Weights of a small GPT-style language model, trained from scratch on English Wikipedia: attention and MLP in parallel.
Each number is 500 + 50 x the weight over its row's rms, rounded and kept within 0 to 999. Layers, rows and columns count from 0. Numbers have three digits each. The size before them is the row's rms in percent of the matrix's.

# layer 5 MLP down (transposed), 1536x192, rms 0.16, rows 420-492, columns 96-191
100:527523479455506456476520455553501380599541529546420543447503629562579496386477475405483433507481563530486315502561482530463454566400571515437463482592441539562539497515520513463485554442507467596451526458512420429520501544481543425600541506457395536462484505451472457515626538501497443572
091:588397443438523565477547501597441517549417432441553525490565448407389478492472485539521529579523426555455513538487497583490528534427559475479509520501455463367526639420507515541570510433509500511507502389524498451495491448474565536584470478461568506485539445455481472425557511462431460481
097:538554448546454476496500530540555504534514444570507512515590544451501475491562430514449546579502576500564443532563479487385477536352562541459561499456585491507491498479379568471547475478499467590366550507484448470424521474442496456598524510456463552549463473516534521490420456612440426475
090:408471406534498530492506538558473498409419467532421476366527449572427495485529496583499523489530426518420551566468469499494546498563570450540461467551477459484447499557527473464474470451538455518591496439504475489470447556531451473447583517498470503504486537500522468516573360461554501481
103:469454448493483486576527436506534468575456508492448496493530571602482438501477411443487520460496513489564467481469518491591490499589427494584442454543494479543541571484478604517407516469471481488462455459490471385516460508481425512448491587500452461455450541518438472519452619511510460510
099:591448569554473571454433466572509460447520491488443543445535460483521533474455487486474524550450541513459473438511457497555509514495547328602562544554496485512493493532460526531496475543491597513554458563455466476539626494453458421469495451507453562449460517428569469474489570510590438506
096:488484487596491507549536441471540547495551422398409501522531406491506554549421522458475454433513510474459397373495455524503477520465444510514595472588533480479434539463499456562486586419586534495557523551507562555516494514403583602482401592497544415540494480580552475502459548494575560534
095:464495475523492501471516439441433468532587538480482456520502470480500528459523557486527554483619577479392469526528564547534499488533501522553454534589511561540586474485518530395480544544496538377480460426534352515397542497545521521428478461528563460555514496542472503474534513499539456478
110:572511574439572501457470488523517501462506466572525478515541501499486492550526424406510532454572466415496560494475597514496550416467557469571585527515515503572492425528507472428513484514505451522545577559529569520560490514471525594400479454557494504491555512474472477420465537478498528475
099:432497484585543585584512443453542552573479527500408599500561506518579520476422510518513450482494511478468439490486540434477526494560504432468525492595458462635423563565533543632520519447558467446499514477374386511447464504499446521546481467555532470532458460369543468490495519478477509423
107:464566441529549497485535481568585482470515459401509414478500465516458455445530616544501611430444567479516555448512567437485454396508580545568473468522537466511475501483565610485412487591515554527530511488560474425572541452487495474509328423461467432546478548566464492527452468443552593506
113:475565569477470499462576514496496565441438469447546518520542496604467441501521527519431544488415510567574550453456351527497434536486543523438523481469543531606449448552552509421525503431569511514501501426489543542517514509553473492435473511498529545518465514492413519483424422451569429422
099:529498526553556546420496467505528478303552480487500520453573490463521494470542487511540487444550459479610536460499542487461547531497553530494578499472505474552453508510481422499476480489518519532432573558493549416510526532452376454481518491467489467556498506540565493576475421553581460453
109:501481413502478495477521529567552472593460482508493471473538473460517501403493421449482497476422618453609470543534498482498449532503579453478484390452455481551460536521509507442528517514541385470463581516423467529461339530413482517516489549453499489431560576478570512493590527458553485436
118:502505410457541528512450421488499459534436487522419454516514456517545453518555621518432450515562509517493543478551567559535516465502536473531468474429579520599487475594446475480461506423568459487493503520498492480540475522491500427536430568552489493455462451440435443397458525407522546502
091:487487420463481393470539521482590527496456490402505440576508523499589418471511415502482605532467538522506476570555489480464476422419513492333515482412539550518524526523483519537481459485484540527502516457390471603480534460574538552551550510483484512523386477467588517488432409536593551527
095:451436526483571535444485456533528492488454573412458568507500512482535509530490390525492523584519396445474386453490518424500491524495561463470482465438475472504430438555456438450604582507530448506456441473504408503496444481494533481461520476521470569418567569536450501470375528448426447470
101:592611483482542466483488444527542470502587552479583512468570469434536505484480522502547515581582466523533476445443468501604513480443400541443512489464486489425585408439601441511521647515516491501557564510551559506463499454396523526423470554518449496443435608571542472522445517426371559486
093:526472584455575440540453511533524522489513518398469362497479463513520526483496421567491576487488418445483420439466453516422548402469453544476455548512493547524494529470575452497545480585589572461447507515508432485471436452458488583541487520538540543573507521471618554489449399532479542500
106:549447460428497568446493550435451368435443472520484580564473549526439447511485512441462501463449491453504568424466435504518597482441611462556471457466498518495334427513478458483543459546504478527421502523532532562407467528500482469583532502500503445617453452425653526559519589512480480473
089:487557468577553481459508541514467465561517482492471562378531533454471471545497523539504518564483475602520452384530415490529552540575484536452516582513511480457562491535529534431556531469536438500419528504472476483489460561519442486424510441484606412501462482465498566486548522660550437519
106:533401421480477486555505565501490465533512596460522431582496463521583477582500426441491607539524517458523518585472549550510511508484468598489564521477506562494555469480533395497524453457536443482452460560491438514444468552477552554530518492501560473486530540544498381542482616473524457466
100:480503429538484554507478491517492440486453460553483420541537536516476603504545484424500448514531483501535466540505565587509388486505453432499442469494483501397572469395589489447502519408519406528538507453465593490475583581529419419581460488458507465514424501509530558447498548530572392595
102:497487514412485474590447530479418546531510549493423509512491424549434570568489512526493512435514595502501561497508483522539523487541589534482583486472552495501466564443504518459460492468578525531446395509513578430557525511472535506431493559547474497493475450557525522511476578584399486647
116:547531482425429485484458608459475506592529529484466397482518490518545550549563477522599546598469464447412554493482481494443517547546483406459464502495460537524449600453521638446493540458571550507556474400480389516514553456412478501538469491462522501493445568466596489484533588616592491411
109:497569436590601403524579497451521510405444473520465541421474501518456514529487503602481494397455562380519484473510400561574542473426522567461488543498507473542530444465451504495483494420544441497466528568532424556466447484509498519397413433518535493525560455530559462526468492446471501578
097:490531571424508483520387533529525484550474569526380513466409518476450573487486472511477457539557562555455499597447493457522457441530408553512515541448519511546564496427522496513503492476553569583458495480486499419546488485473570518548475518419433505517506537515494432452462515377353461563
128:496553446473499465529460469575498496516516535453482428416547529520592587556493503469410384463442506444538539511523378546487523483514510482476463566452477489429560519449423390526474518436469539503432578569511397527497528492551464479402497592431495490484514484574547485600475420533497516503
121:586541506587464545563462371490478445548563496437506461507567541507479522382464469553507504501603542483521522449459565525515398534553469509463538454478541443526525495513440510474428526514500483484480424453453504554533517453416467510533441538474461569465386471398525576413539545464461532519
096:460448516507480500499481502547551501503567486536424483540483503543409549465433546513541487354495520554491466508589487509504620491429553472463479440564642403535531574535516493487460538524538539528551532629577478533550545462497535439474519447514390466485474515514486560421509484467494576443
095:433467484553467443464520567580475472392534514445593529439534485454484478466498512479485560532617557473582482415445493478504419518611536538365492556475520481433410480561477577501523604550476483533501561492475437510435481529511472540489459583502507474498596504507506422512462524475486467460
091:476499521557535485502422463427537483567420515545552525532544531459452507548466506486449415490505482475538470354460489465483492435502446558513604520446571487542516451600608509487538525478495536511455520524532396514478465491485466545536355553599537467516592545547483507480519456545554487552
092:456436443550510566526478406512575476437476545457512463475414552499480442570468428465601472530511488406478426436475609513425495463539466484499604508591581436505502515480496554461461448497523500508379538482400431491530425508480571525462513564580494564439505526465479515521526485466485519559
094:496535470427449488501484454501480525522449480499482456561474517558503548452521585445512544518534518586428455483505587489501480544510497527465476528416453402369482526492473468435470526453506561601466528505562518563415456515526494515416516439473469514450479514587531475541468485456551379461
095:561519506460534642453580482522488456573584516397520539488474517487543539576518410523561366340440539559519527452505522393457500521452501504399530470517501482479559482498458486481551563494486489549406430566526462500475582463513518498500544513429413551538492451540418525531489463581525541493
096:546578489580471444424564426552449454473466423491453423480489508424495499462531497515386583470461486466597488523468502613532433433432495652563449461475433535556570545516484557500470502487537538450457505484431567561523515532413509490456483456534380477460495523476497488610594492576455468493
106:547495532538555452549539506467483412413436523413498423510494508428421507536546482501546581517639486599470411556486514529500532567477512566510557411558529506476488539526407557543489562466557503622376531583495497566464478529445462501503503523534474440448370460548537526467424539564522502480
102:395492457527567579457542491511503528447455480376591570429554477463478379463462498521450540557539486571518473494506514522476510496476491533479485428529475487533492411386516437569623527575490426473468560509487491495445480561549452434460459557591545444501461478547460523465436482433505442533
097:512434506450441521497477547566514554496495542427518515546527407536451510609468526526525648548508453435559529480507409520503442490486456566491565542491508442557492576529461481488473390477487467573502492577538539438476476556549502555428375504492528475491531460451397542563456482522542570577
109:432390455407475461456487645520493538448385501454424489438412488493432533571445442567477515434488511514485482551472528438504520497547558481518542396527529510431455528497459504544452399531445520438504470354525563418533441501439526493431537507483568638457524524484434542510541551492456450527
099:547537518387508509493593521510555489529457542596453432497440523551516476492563489525476534487540523513463472597516490577475516491451565469493469499508585513513531502518547486414521470517497505462468470542483376528544547535503518550502494478539487482560590568403579449494520572455518533474
097:546536550488494385473518464453433499518463462433455469437582527522459419411516546543546520429467458512458552479521488480483518581540565542550483527510384393472458512543497503579638564581478459525515394510540529540445469565455574587557482504529433580553545478476473333548433555558442478549
100:491468465564575480506467536465501450566493440498523507514453521439500505450502450567517442524479537553443530464511378476493465479427485397595448503484500571426448472416446552479693457405484463431489549396540553381521521435453506490533471465524519540491524432576561450573539439526498496520
093:489564500536448540527508475504629513450545432506529540467467514472573473485480519505501394453433434539425504470544501384478540518504502509524594420455505522468552450515492489540500331468456479460461539502446453560392451476520428536520484516502540502539544465585485383490518621468500527550
097:517512469517490517511559477551377476407503440441475374516540467447499529460506451461451442604499523512440530498509556511496490435472492445472502440467497469616525583464489474572603442477446518484494465427453472532406545463459566496463572502575484500507428483456472482534464504513576490566
101:417520502588565566413554507525519479513533527569386581495566492480483501514482458502528447475576538493577585464486531462412575462520514654613384589449593445541509495427484518501432538486536470416526450536469502446528419534511384402573537422457468519438391492476477420555448507559482406495
099:485407455479459528515560399455475453478490426512610490523491435494508500522453518487445487461475513384492534557404479553424603516453475487452496475506455548421428541505468467604523553439398540487474560432514553522464394465474479533538509451634471542485478499499405493428404533508458400531
102:523425465475517472497494414520452578554570548482485536444518508489485432520470452454482501513471544473410516502497487499370453418478406562496493474500450366490480432525534456439493520501488470438464413541495499601509483532479536489392445357512513529465511524512584459516615458451474530514
102:548489501438499422432476523557483474447533505568503553457495474476586497583494525455540494448603477478490469432561551484559563523500544531509582511486535477483532402549521441479549512559512443425454615604507555503520536400491510542562491546454515492478556525557487462526537527460496545564
114:515500515536546560569517515508486464515501496491536488510476557482498491516525535504518532476523606499612510503537519470455503569565461586532522611543407442512484488581584432560477482471476448461508437465556548491430509575541567476578568374501510530409523533448520462516482518480440504434
091:571553514515456553498519513444473429583521489543532438572450444491488525434457558476569593407589454466496467531508528441507413395432435577482516467490466440481582519514459601490437475448550484565449566410568482554514474519450428461520542597479398500551404551503460578489445496622506494563
095:513595443513533537541448458492573497544534443605485515507476432538501522528537439440602456443533437579557574477464541535413516500578480543478463529506484471499507397535483516509448571482476509466487520378469511584457503541579404461592557529452426545404469479463334601485497567562529547487
090:528456516541647534517494444497472461563463527576511447532587485493439555495532432484521534453531484493506507462489474513481540640511544539588467551515434541483459510438510525388489491469529498542418460618496463572579448450543502568520458531447537419422537479620462513413633606419436512583
094:531482538551565486484470427494509558427376585500401476535571573563486536549465369487570504468426488450628410531460488498466558588545550496534466450519511398564568426482547572492560477514480452538483582502536489487521504480522460462493515512492491546476581534507516467487556491491508428518
095:604442414563509516533459576432435493545391512513485434453539486541473447559662535473463536502538610536494575481562474578481495464494469548529487498481537550497443470464504574483568527486615486500513524508521434509406475488520483499540503565473477451468460456518528560522564534440563492466
092:441407508488508540620502494510495436442515514511548553440512499460352424556519443583458433496552509553477425561381469425450514451497472427502422462462495404570407459533517489595576488491504478481496411602461447499502472570390373464485501460463499540521498456593464514495542523420406434435
121:499502478412503506506449588452569479492542496543462413487554462524542518522455468487524481437541507511536538464461511465541569575459554580486558528426502481423445579597615454517537517451548442491498468518463453508451518503504451551556483632520503559422461414520514412491533522532489510421
105:546510517533498543427493446451480590462554535431475524544535547469518528519471561530558490439469556559561595505547540482444505534547436434426522497467532486447389548510462568526565497498562549527496505633501520494483447436518499587441414427514459501483440584469518489495481521446501466498
108:481503550450563529454491558583546431498476510473526494391450570540504556557505599536443454452453522466537513473516485443494607426488528478435484511422521454394428495502609476638567578488518523533542616425526501495526583437552471407436498522490419495471564489456366472545495500532567475471
099:509531488446475498575478483517380549494518479513465561487489512494454493487585442524522607513557478545461403552566494488523466533489413577500505557505492500526558460427542454479453396510602536534591559599583535524487451573530460496566427562521530562579536530441525545453476462523395419447
097:566465469604452429504508546495575523603540480498496584439440456419465471506473433524541512443526471496495491541511537500482554562520464536483529527549491563496488588478487571532528480579489636538524547485370519427486582553488529583494505420573536453545495546476500493509535517545480509414
091:485467445628589493452488408493481409564553491516561491544503510425491564518377484509457452534451499523463393497490502539531458491515544514538478501344470580443465522556452390516517517419431528427429449590416502554492456552533426592533481576542438476517504546593443506524454563516566520615
093:502465547569508550422533419547535558539498479445469531459514409532419549530496414414453512553570536482423469467488456447413512529545522432590411492552536471591488555525467474535542614566410495483525448509497452552501521564469507462479387531475496572507406448391522573473538518552516441505
096:550565481478518483583472405537534519582548500444535559515487571507535500504479573478498473530615453515386470470494510404569533495441444423527440546479506512479342409483503472424505481410478490507496519501512531504456468518428514553451533534565499476478501506485565548478479498502478458486
109:431543516484555528446465533482559451459521525538542561472406473503440542480549496508614521451575469457553525597558553510543605464453467538557530531468523480420476461441516562413469586391481467618524527520524516564571512461528599491462445541432507468517490485512531533498407574442493523435
101:616465465485497503572483545585482627498445566494472524486511473460491501491395429466476542491491534496531457511497408428559525420568458604513485507371561556530405509487461441561503521538617525524458540489453571401534417475492448511472465549585497500508513526582503515515618502528481447501
091:479550478481538394542498531408405465524538521446476491531451589476584462471481591474398526548506480424561522467496568454545412480498547472488513451389480496554515522525503487575538503493446466473535492510483504484463474415426464434451526485439466456539486529539500416464498461527486493524
097:492416532465537487391519384459504386504492490533436466563495548587473443556540482510431504578464522502518561504475495404486479501536470499564516489569534556535424506450464433528510611491527545473542417497420466482492512573532455473465584533565394434435520530433567491491473485474630502393
099:497400491515473554507498493546475451448545437475521545582554447483551463483466544568453541476564538519605549478533459420610449536493490527498564472514619431520533493556448433570445546535535457466434538566552452503464444515585392549588454561490511487602536479625558567586506420445533578529
096:450461599554473606432442594458476470516519507473539540482521470524441539535533450499358562455547484522496552501515441445512556569493540578514486483465571419489522469491491516412439442521544554507455515473473475537423537460542419445596540521465432451555379479481572601491572449549488536395
081:531561575481427479534496478514510497530498527526466514465497493553378466513498544550569412451504599448549484493493466499622481471541580508621455578487458425562505509541588547409611514569425462529460589472532531465452514518504474556521426555462447595480467477509532375394431543527487483509
092:491513493496521483571529590481505522489485486586527531522570497491436551616576571439476430468440427472458392484469387522501474494631521550502489495485603493487453492458390562450495536475567426456441486510465556496523516552429453519511454489510379400434532497501477501442540534408453565459
104:529477514498486433502510537477599501491481441481509584516507466575465544564529496529486534464452543479508458439437547491488534487469546532512471479423449406454484475524537531457467394562539504533452586489413518580470447496450510494456589501496565508589498485486489473523403437495527534512
# layer 5 MLP up, 1536x192, rms 0.183, rows 421-492, columns 96-191
094:386483532471534522576392470490474640432580504489525504539466570488527524549573484473482515410489538530537462490521460453493367518557551475418448480502480529533512515548465381481499440452449485528522422564441458467524565458630498493461611552476478491503461500455515464552546457509459535406
095:555417581465454514495462531516544430558530503491422493489412402562538556552580481507499545564450474466542511433516512534406558404467524449459572505418602539479538611528454463461503530465476479476439547600397491383501423588519526424480467433510559482473496490469525431466513475496525472535
093:504493513431480430507510453493449510514569500490484502581480545538606487547403506490478459522407515457514503435469540449459451450439492476435499559463588517517617439439540475467527544504427508515543498559537523524431581425416544435526446474473471505433580477436504496504481577476549424513
097:453517481568435510517494502488489501424546477497510432524458408545486546537473518459493601544567527465501480585487482508407400479497486534487518545472491471414527424571491539499598439511535572574485553451526543499383489514514519444588500568537653497595501412442517565549488465453489467585
094:480440483494563458454509480450449476483400473500540486550484559514526518468499493438505407483435538427463525521486442557434503468455530564386533489574423435497559495478558474488491490488411459475432589486534488542462350515549578479502568533538507460509487502516491534511443378456364519564
098:543492540543426626416499504387496448543470535519424457460395446530488529605565464507493535533494524446415456495477543509439476438471491482529506463508471494488561473517497585477566494514531575407533493453502519435506497517448513484483592460510436558488489464515453486498499500395538495497
097:463491505449492588498538518625473554463471468457564488486490516507489502534533378485572413491380463488503612430484469453455453606437526486528450447529523488521462501419518450598511447488547482489614478584512543536548454524441449455474566626559479483502496456490496536544471439476432456470
104:522513529512477494560469544422504487411503469430491608472553616487466472571484555465540495519512524494546443492453462562457559533431491529520453465478602446459449485430515540435479477501469512557507464486515518510457448487577452504509457517428469499488581492517537506439429536466526554463
101:438500528446520435559390504441527531500499418483446550527486513396554442481460499478454537501397419474474490479519540500463539539610544517508450474467436457414525478498484586513514393462444445575485483553430471470543485555535526582485483425596499510533511515449525513494442534475543444514
103:473437458520501440483530462481495525475624401482462460462480470448467419443543529492495507512327400464489431448510392417529465523472532524430511558451463533441496539524589506496521475454480545442521527507448598512443449525542469522527581465546567511437450418496535499533462481530552533553
107:472601553528502569482402530463525431456572418512501499491497475485482535501595558556485454516514362508522557492458523383530451469451473446498495588498421471557457517466488532414546431484599492444534557556419486463466437545375473551511467473625570534517588502472394462483450485426442592478
098:467421584558551494489495555485508516460440503448533487464556457432521447539576562445546600497483464518478551394524490396475425484471527451477408391531437567470578475478592511522537529484456377551496506436426499508535423578538375535492475477574598468590462414419505542541460509472543373477
101:474503422406535442525568496550584522474442506443438584592479436555453617379633520457482474470476517531590501494446479561580521520455528396484434505561481513505508518520468571469556575475527427540517523462451551465522490578492476467459390508504508444513467475544441498484490503492512614454
101:393453484435561466484502518459486579545533442531482562540501525535529575423508499610514500433455544446415491495514472602535557462521499373538510350531572514539498513485385580419428426428424487497473530572582503552552481434481491551558371557515590512553494562440455521502457544547472563462
095:435551591480522520581492466561457617507512463521644556443505497473583469445509525470498508573574532495503539499435520545497437637536558445496581490526506448478469475415498528515553519479502493541453542474552447527424511555588550473480426420543497545415484615563471496620498497520517469464
098:580456498451446524539501443461379508458482477586537484475509497521456387440572559397510572515533621472532441522480551621509511454558481419472496582487484468473439567533489563518482420474518452427521468481516601455456505577524465499575519506541541430511512421418515463573519416445543487491
101:476462476527502599514571438471512555536504496501457602477515489497561470607555470472465424489470406520493520422520494435399501573487474475553580525501597475505510496536513518489531396442535504553525578514512472485518548491428544534527424430565465474475492534407456575507497505547442439492
095:467518464439410595491516550557512531429542440505494553481578513397540444524550544503531464528533558488399378499429481531513465513517617452455524489539568454534557476567455518508550441362443524555507450458503609525590505521463483453523462520494440469537479555514518431426477543493401531556
104:515512400544484480510552490513513455513491428528551487506555568470540449551534532549591506449461445665485509518524463536504612520458508519461496513512484504452530454459453571508488514511436436580497456518518517534498486520510472508391519413534560476479545499446614563444406449490498517400
092:523461534409500468525523493534549531512504539420518465594450546499549427496529543493494488479590467479529517572384585542478417430403532454515556474448476559518509551399439475586474505508476571525552453456551552454514532430412543577587521451518441535528524474522558472511479480436408569437
102:474486584560450504491445485526489491506591465527546494490543370520524526490426441493491441511549529418551508438385503507501530584606453510505345509428540559482493417468538482420441456586513465501439528547475501526461468455491487554507469400437575446509438491488508397565474513504560348527
105:529548533461439507482454495532481517461557476539508503649504511474497530509570543513497500552583484448491525569586388407486620523501435444493543505565444460445521515478573571474597514486474500541502482446545577481428492530425539493484484478539550482506560417548483504451533479521450570543
087:364454442632509558531487478476467517555524430520494554458444545470504479500393446495512565584501438486510444559531540489485559410509422423452520428449495525435490511550493492546543480525415442531643519481447494451491526479540464497548522434445541464594514574489540529486473402489502483431
107:546452552492480434554594467427428533459562612429548452544581493484468490477505447501517475481546564459457461479513500536520496557489615495449480394552446515492533461451524421473543447480524466412449514471555565496413538428551545525523403538489533478622499456468477508495471430538580523516
100:429522521509404544497497540527506518464483510412609560547468470440500476487497491492439581493498520509503491451488451496462484588450449445556548493482540449519498596428509451609449406614516533517488468510496515483475459493630618535575458514459586424552446487428511604441529444480538455544
096:510516464499414434533469452385529543522423504483505594530512528467528488530579546430433556600646577498510422525475507463546382536460511511395408500458399522511542395493403519491596491440551516435469475535540522563517526573510515500462548492506557562557482526469452552528502491492452466519
110:536481456452557379395440536534490514489534477494503464481517586539578497450440508509450528451470477502420512452505428441510470384537478502504479459605481454492469498457511487535491432552535555547490562494476499527450498515533555487430561492386522478437500441494478406553529474507553575593
105:467496589556460445475494515505511481558519543499517358516486492514423536544502489455521543515444423452499502453551472539484448489442500595528587493464434465517586489457483444524595466463592416531477557413475523589514509483526601515470528482463595589526480463526489496451512517569549494470
098:495633566514431482443534487505513538455479504479539475517458476496484504492508544469471416496550549461516498503454484490453489496505365522520562443428416418537436464490547639418442572453529458488506507443454488578487496486525496526475569567534478380534521457399626461459498471593457426555
104:488551429514534441521530521490481591503511450515451538483526503451484486546530548418594579544483435491503431387541482494515432535427444441596552388504497479424509482423467473542465528520517528550424467467451539467518516476461439494499451538635374478514564458492558455436480468540548540497
094:528533491391496500489502571438428573544427613478526550477467476537520523446474510562459454499498511467453524533450424526407484567455518425380540478543532509539460449507490479552573484562601514529527456470530534459497531479505512477457473499479502518482441529549506420455499455483445507444
096:540487479414531486478542569542502604396503397522449556477483484444520500535420599554491516537465614526501542544518479416550501500470519502519541433479460483540560441485511504493515498518584412527503559472442453538478549585450455509545596518449445453471556557494483493498450498545527552522
105:504478544413492442512448628528534516444517521537487475500514516473437579491462428538473491583501468410415597597509483603480593491447523583477446556575526521503567604512538590461518432499430443525522533470563447469548543579446497563549480552580395471460451466450477593495465461465455586576
091:422522504410475490441452512422532482484498494457437450482429534527552449478484652514516504594560478443508447552481543583481514387505586486486459558487529589517495541432496514546530510490514555466623581518451472501515482597541391539514433471620618501467551513454593434523552548483474496466
102:454526398491591546514441504492523554491469621610504563490567540514439539523550591473421496508530388530443523495517473458466518461482498465512520459394499449368457416492526506492530492480505468517478520496420482587511518459449455512534499453579561521491551442518611512491525557455529569515
106:524500490542558526528573463544380489513460496470497507492443520570517421555424498503563459544529511461524497514452498454464341494508573438520500593547537507511489613502480523441428480400568456588588491622600463540493466513534499465521382594564491464503368565447513511636489447486459478453
097:454541474443456420519484473560522514556511472515396425595453495476523501458514397469504432487524531496516491544588487496488497527478448571441561481454533487584545576441451540522486447469511511438494536490508443601477524520477514419517479526385522520472464456433462423466508527568479552491
102:542500524537574444538508463435484561572574533489432468455479388464488523576512583490513521518518498429464515568446523488491510610573514587463539583430566421441474549450498494461498493532476474588476531458538478475555514501546531411491438490460574534400482480445427562448492410470544483401
101:511513537446431443494424579469508555413428562422523427422530426484498543429369566507505423509422510497552430564619426474476518508482453496472579464570484510523487567441480450469478607512439574537487451505444570559568452583474478532495494460525586455571573544525518481549482485544571498557
099:462511484623556516551589409528453493495447499491564521512470554462566437549582472472505580544465491448539541393489535511505453458497491543536508515519359535493486508510482589512611509468523507623546423433478577539549431472454526451514392490618446498440488593462375485471532475543531553508
104:549473525535504492484493500486450477478473499511450564460492518515403476498416561645519500451454520455595549445409496462457466517530511512593516441462546452535507597515486483532626490548488426511519484504514551513447545466563496521510499593496454433600502438482484469516458479521561501509
102:440504489457552642560519557567468523526560495439430440545500440464427460501516539575484481567511457473507502534471587530470423462527592561489477549413479485434556454477628571457509516482411502593529493520503514450491438483408548485467519512501438523451568451475497486522544497601514535487
101:553512495473515538502449460560522461448439457502526451526508492464535489514505536444399498593459474526487478495565536593569489492483496575459530420518466443508425528504485566481610462479462464556530490486520576508528468481537484464522535583537483481470391551459497461434533532462488527458
101:475436483517516464496454580482477499503540504518457479558448462518470655483547545531407535476501507578466453472461563533483469467476530524452536391440492542494598483477461530500472536509554475647490466606547553507513607528477542492442440495465408440473500466513441503516537525557470470387
105:528486521494512422363397609585411488482584538499376572526557453539541443540433486533520563426599526472490519505534564446427451558525453574553477519594524583467485474516413498534399433495516513467490515471477477440477535483420485475473475484446503499489550629529502475477442498431515525567
098:474477501474459480527504536530479561468504516467509413479513545575360506481516478468509461568460417500528496502514598516368409492575469551514487488503553477557499483456534461505514468570460413563555460464430568493517468550479469390415496499530499492501452518516515474542527469553575598489
099:464527497631427452444493540453474476458438511512470532525477509500486603545468565524500480533543466513457526516563506477549450418496534517488427565539580558569551431510498515455490426443601516569531496460604572522522501504519546399550493553510498532510430547498528493419474491542525412488
104:513529564437503477559434587581445475458489492500499499395529525513453383457503471413471472515389459491436558477476489521425451532387421576531473486504604522420486566478493491491515493453549524570555449561479533475503565519476476486514644518540378581546405513434505542433454497488529453503
109:520585504558413489399482516544511410491448470555459451504514463447492468550525470388581553522521497533534487498423450418497407484465450469434445535483434518532550413513492472502459450493522498474535473493453486459438564529496393475505504464451478467491492610483516501509500548508460427468
092:446484496502481612515474445594532505525522553424526517459499593490422483492448490579407446555454424532434583425506449488573471491492475530452472529544479569466499520396476524516470490544563507570517477603418371585545457530619469534480348487401487430506469459549510460525618504488492494438
099:517478552443433477394552568522486494427473564322527482446469599562518476516500512482460537457470524493487519523474445491418536561463516403496464538459570507486530609463561509457518454482490511493476426574453560352555512463435517488572442434499648481619547524526623440477488427464543466447
098:510539619487380557496428556533532509421529485445532483484496525484582459474484465484471477539489439542525537491467595528534477496531562527492540472474513380451519529614484525559523473504495524508515518450478535549355578585447551549442508426509602516533495496428431527553425475531448492480
094:496477449463457526539453547433510474466562501456514509438455486520552475429522599558525473558625512566421530541439425573424446461399495488549560539605472572461503638535413451503452531530542544489515508418405366473513533572530531503511474409539489455603547502507468533523506524517459606555
098:500522540552466551536536425496554483428563502607431556468420484435454503492410460563476407483475359517558453541441473467450527427449510475525559540526448503532471535563478512540405538557425502537528533465523462515642595443524519470490514426566467525540479588508521485490420520552522525467
097:553532532451518505439502493521519527563477425447485530510538471519531525406473556389513542619576593513511554373566433537502522482479455544566580503499583558501534447553492504436531537525521538498574394472506557490445574498493558538507425566536362519423523483356487500430502405620487527500
109:437409476461464473468491576518533622507513475484403543478504535408481450456559495455512468525477505510494539440541467501525405613531555513539518430474628419542415542484552476495529526461512531559567562466498486435541522497409538444467553594526421463430559456430527505418530501570433675474
105:497483570516466582529499544525485515541518505555391539528370599509536533537416473502524492559522464519520514542474520481548555447583572438475364543433515542503493509464458555461448519521477503594552567442514416521507410506514444531476507481477440526519519513482438466420460532383566451479
104:413506515474530515574540500603431471456471483516466454538407453491546509507526478480502572467456506557503515595508421498543525598534568549504546530459481469467521547450489465402530496614599552472554430462402565494528530503468488501488510535518457464500519497485545530435503668546536472546
101:515467612376452530524451562443613447554552551518447468541527420489483483517461474541487472467573466554397484509443535599470424512443500493488498498483491479493460615435496461497490542536566528516437520487468487570563566463425515494487525589443554441389445514564511490394491529514457513422
104:533506552333458510555446488469475446450578478513414449513491552553572532459549566488518471467492542458487411546599536427534459533523450465509526526426459468455540443422502496473495415482435468481419521490524566481547428448509506542471552469472566533447484445501616559488512537408533477498
099:476472542450442469468584616470488494467493442565484582479513550482466538439583550529527574430568504515491524504538543416405550534444509495495561524587533556559612514447511585585464509556547516572621570365512415523472540466537537493551546447457483494435478454496493500486515519566507475464
100:522569414448543456501461486517571481517608526520555575526529543491526457402447432517533435531498509465443491533538593470474523474431525517486398537446465478521555477566501546538457410481578505478519554443498584529495548472457551488530577485538586492587496530470496540548416471476576562480
103:519452564571405579476493493472496478533439529477408528493398506413477528517455375467472485463494460477449506515557555536481524509528583486553529450531490421437550547480489472489527493517552521590414517467516470347529596498507484527519531493543402457509479459420581451583494432500479561480
103:483540513515572410517612478512580524469537444576422519471464541432432494512446515464480430460512506521544493484489583525433476495529465499516537613394484512436508430539476538429534536458402507492492531438629543547456662455558499513523475478565602483511484496561434494514409571474386532493
096:435469496509475569363439456555543459513480474542489510522457486489516488606505585515466620556625519533511491494483526508523518460368518509481560558490467455551592498498477584518482455529436451456387395484560527605442449524486487480532475507421590555482484482492494428587519468483495533496
095:446536561429464546592514495583612534453512467525568500448510528458514474562474450467613501549524501583591432521585504549584590491479531482432468487462446569544474467537404455484422409449493489533468438482509547497464467525527477573493586524483506585560503428479554538541525488468509589436
102:475566442516533551535594579555569594574576573501485487517485579473547553499419519445414478453469513452495439472470524511567535482492569516495553471532496500502472529566470573511572384483532496439534468505526497432415505594468509426556405470542467480523443557537471425545537472569471438520
089:523482548470648478473567524491531499486543438503455510560549464496500494505577595480499472601566467545392463434585508445474479499536527537412483499539529423508492483497457518472442454523504521528464457555612481538527442535534329507498588526527478493436469525534469478456545518565495432452
094:504451570475520491484518563524527575434413422548563438514510429523466526498437476479507501432523595470522428497484424530447481492502528468477532514566428519478472585622519385483477542475547483577555438503543454425491497418536505479419465453518547511486460566482420385626507482514475436520
088:469462416462578578527445605450501463490430537481506488453501527543602554491524381527433604551553447525449429507560504481456562458462417501387540498548574492470485445485486477579395562518546498499540504505437489537579431490518480454420600466503510436507516507511463546642550471479502562501
100:478500531480515531422542489490511488521498564433505499519486532455531436386534541515530556487469546524457548485397557474451538492419462456453502514532461540443513495541573545641523510481578543473506496422515445474498567439463519562512506504542567562474475520387571506586421436549485374553
101:497488551450496549560344494480453527511530470486505439640420449582462471563548474465551461553478470467544570373522503467509504570466506398512608569502592527474532440477547554444476429495498427518444570505406458538488574540498474488471494402433528468548445443484374462427451478469605475432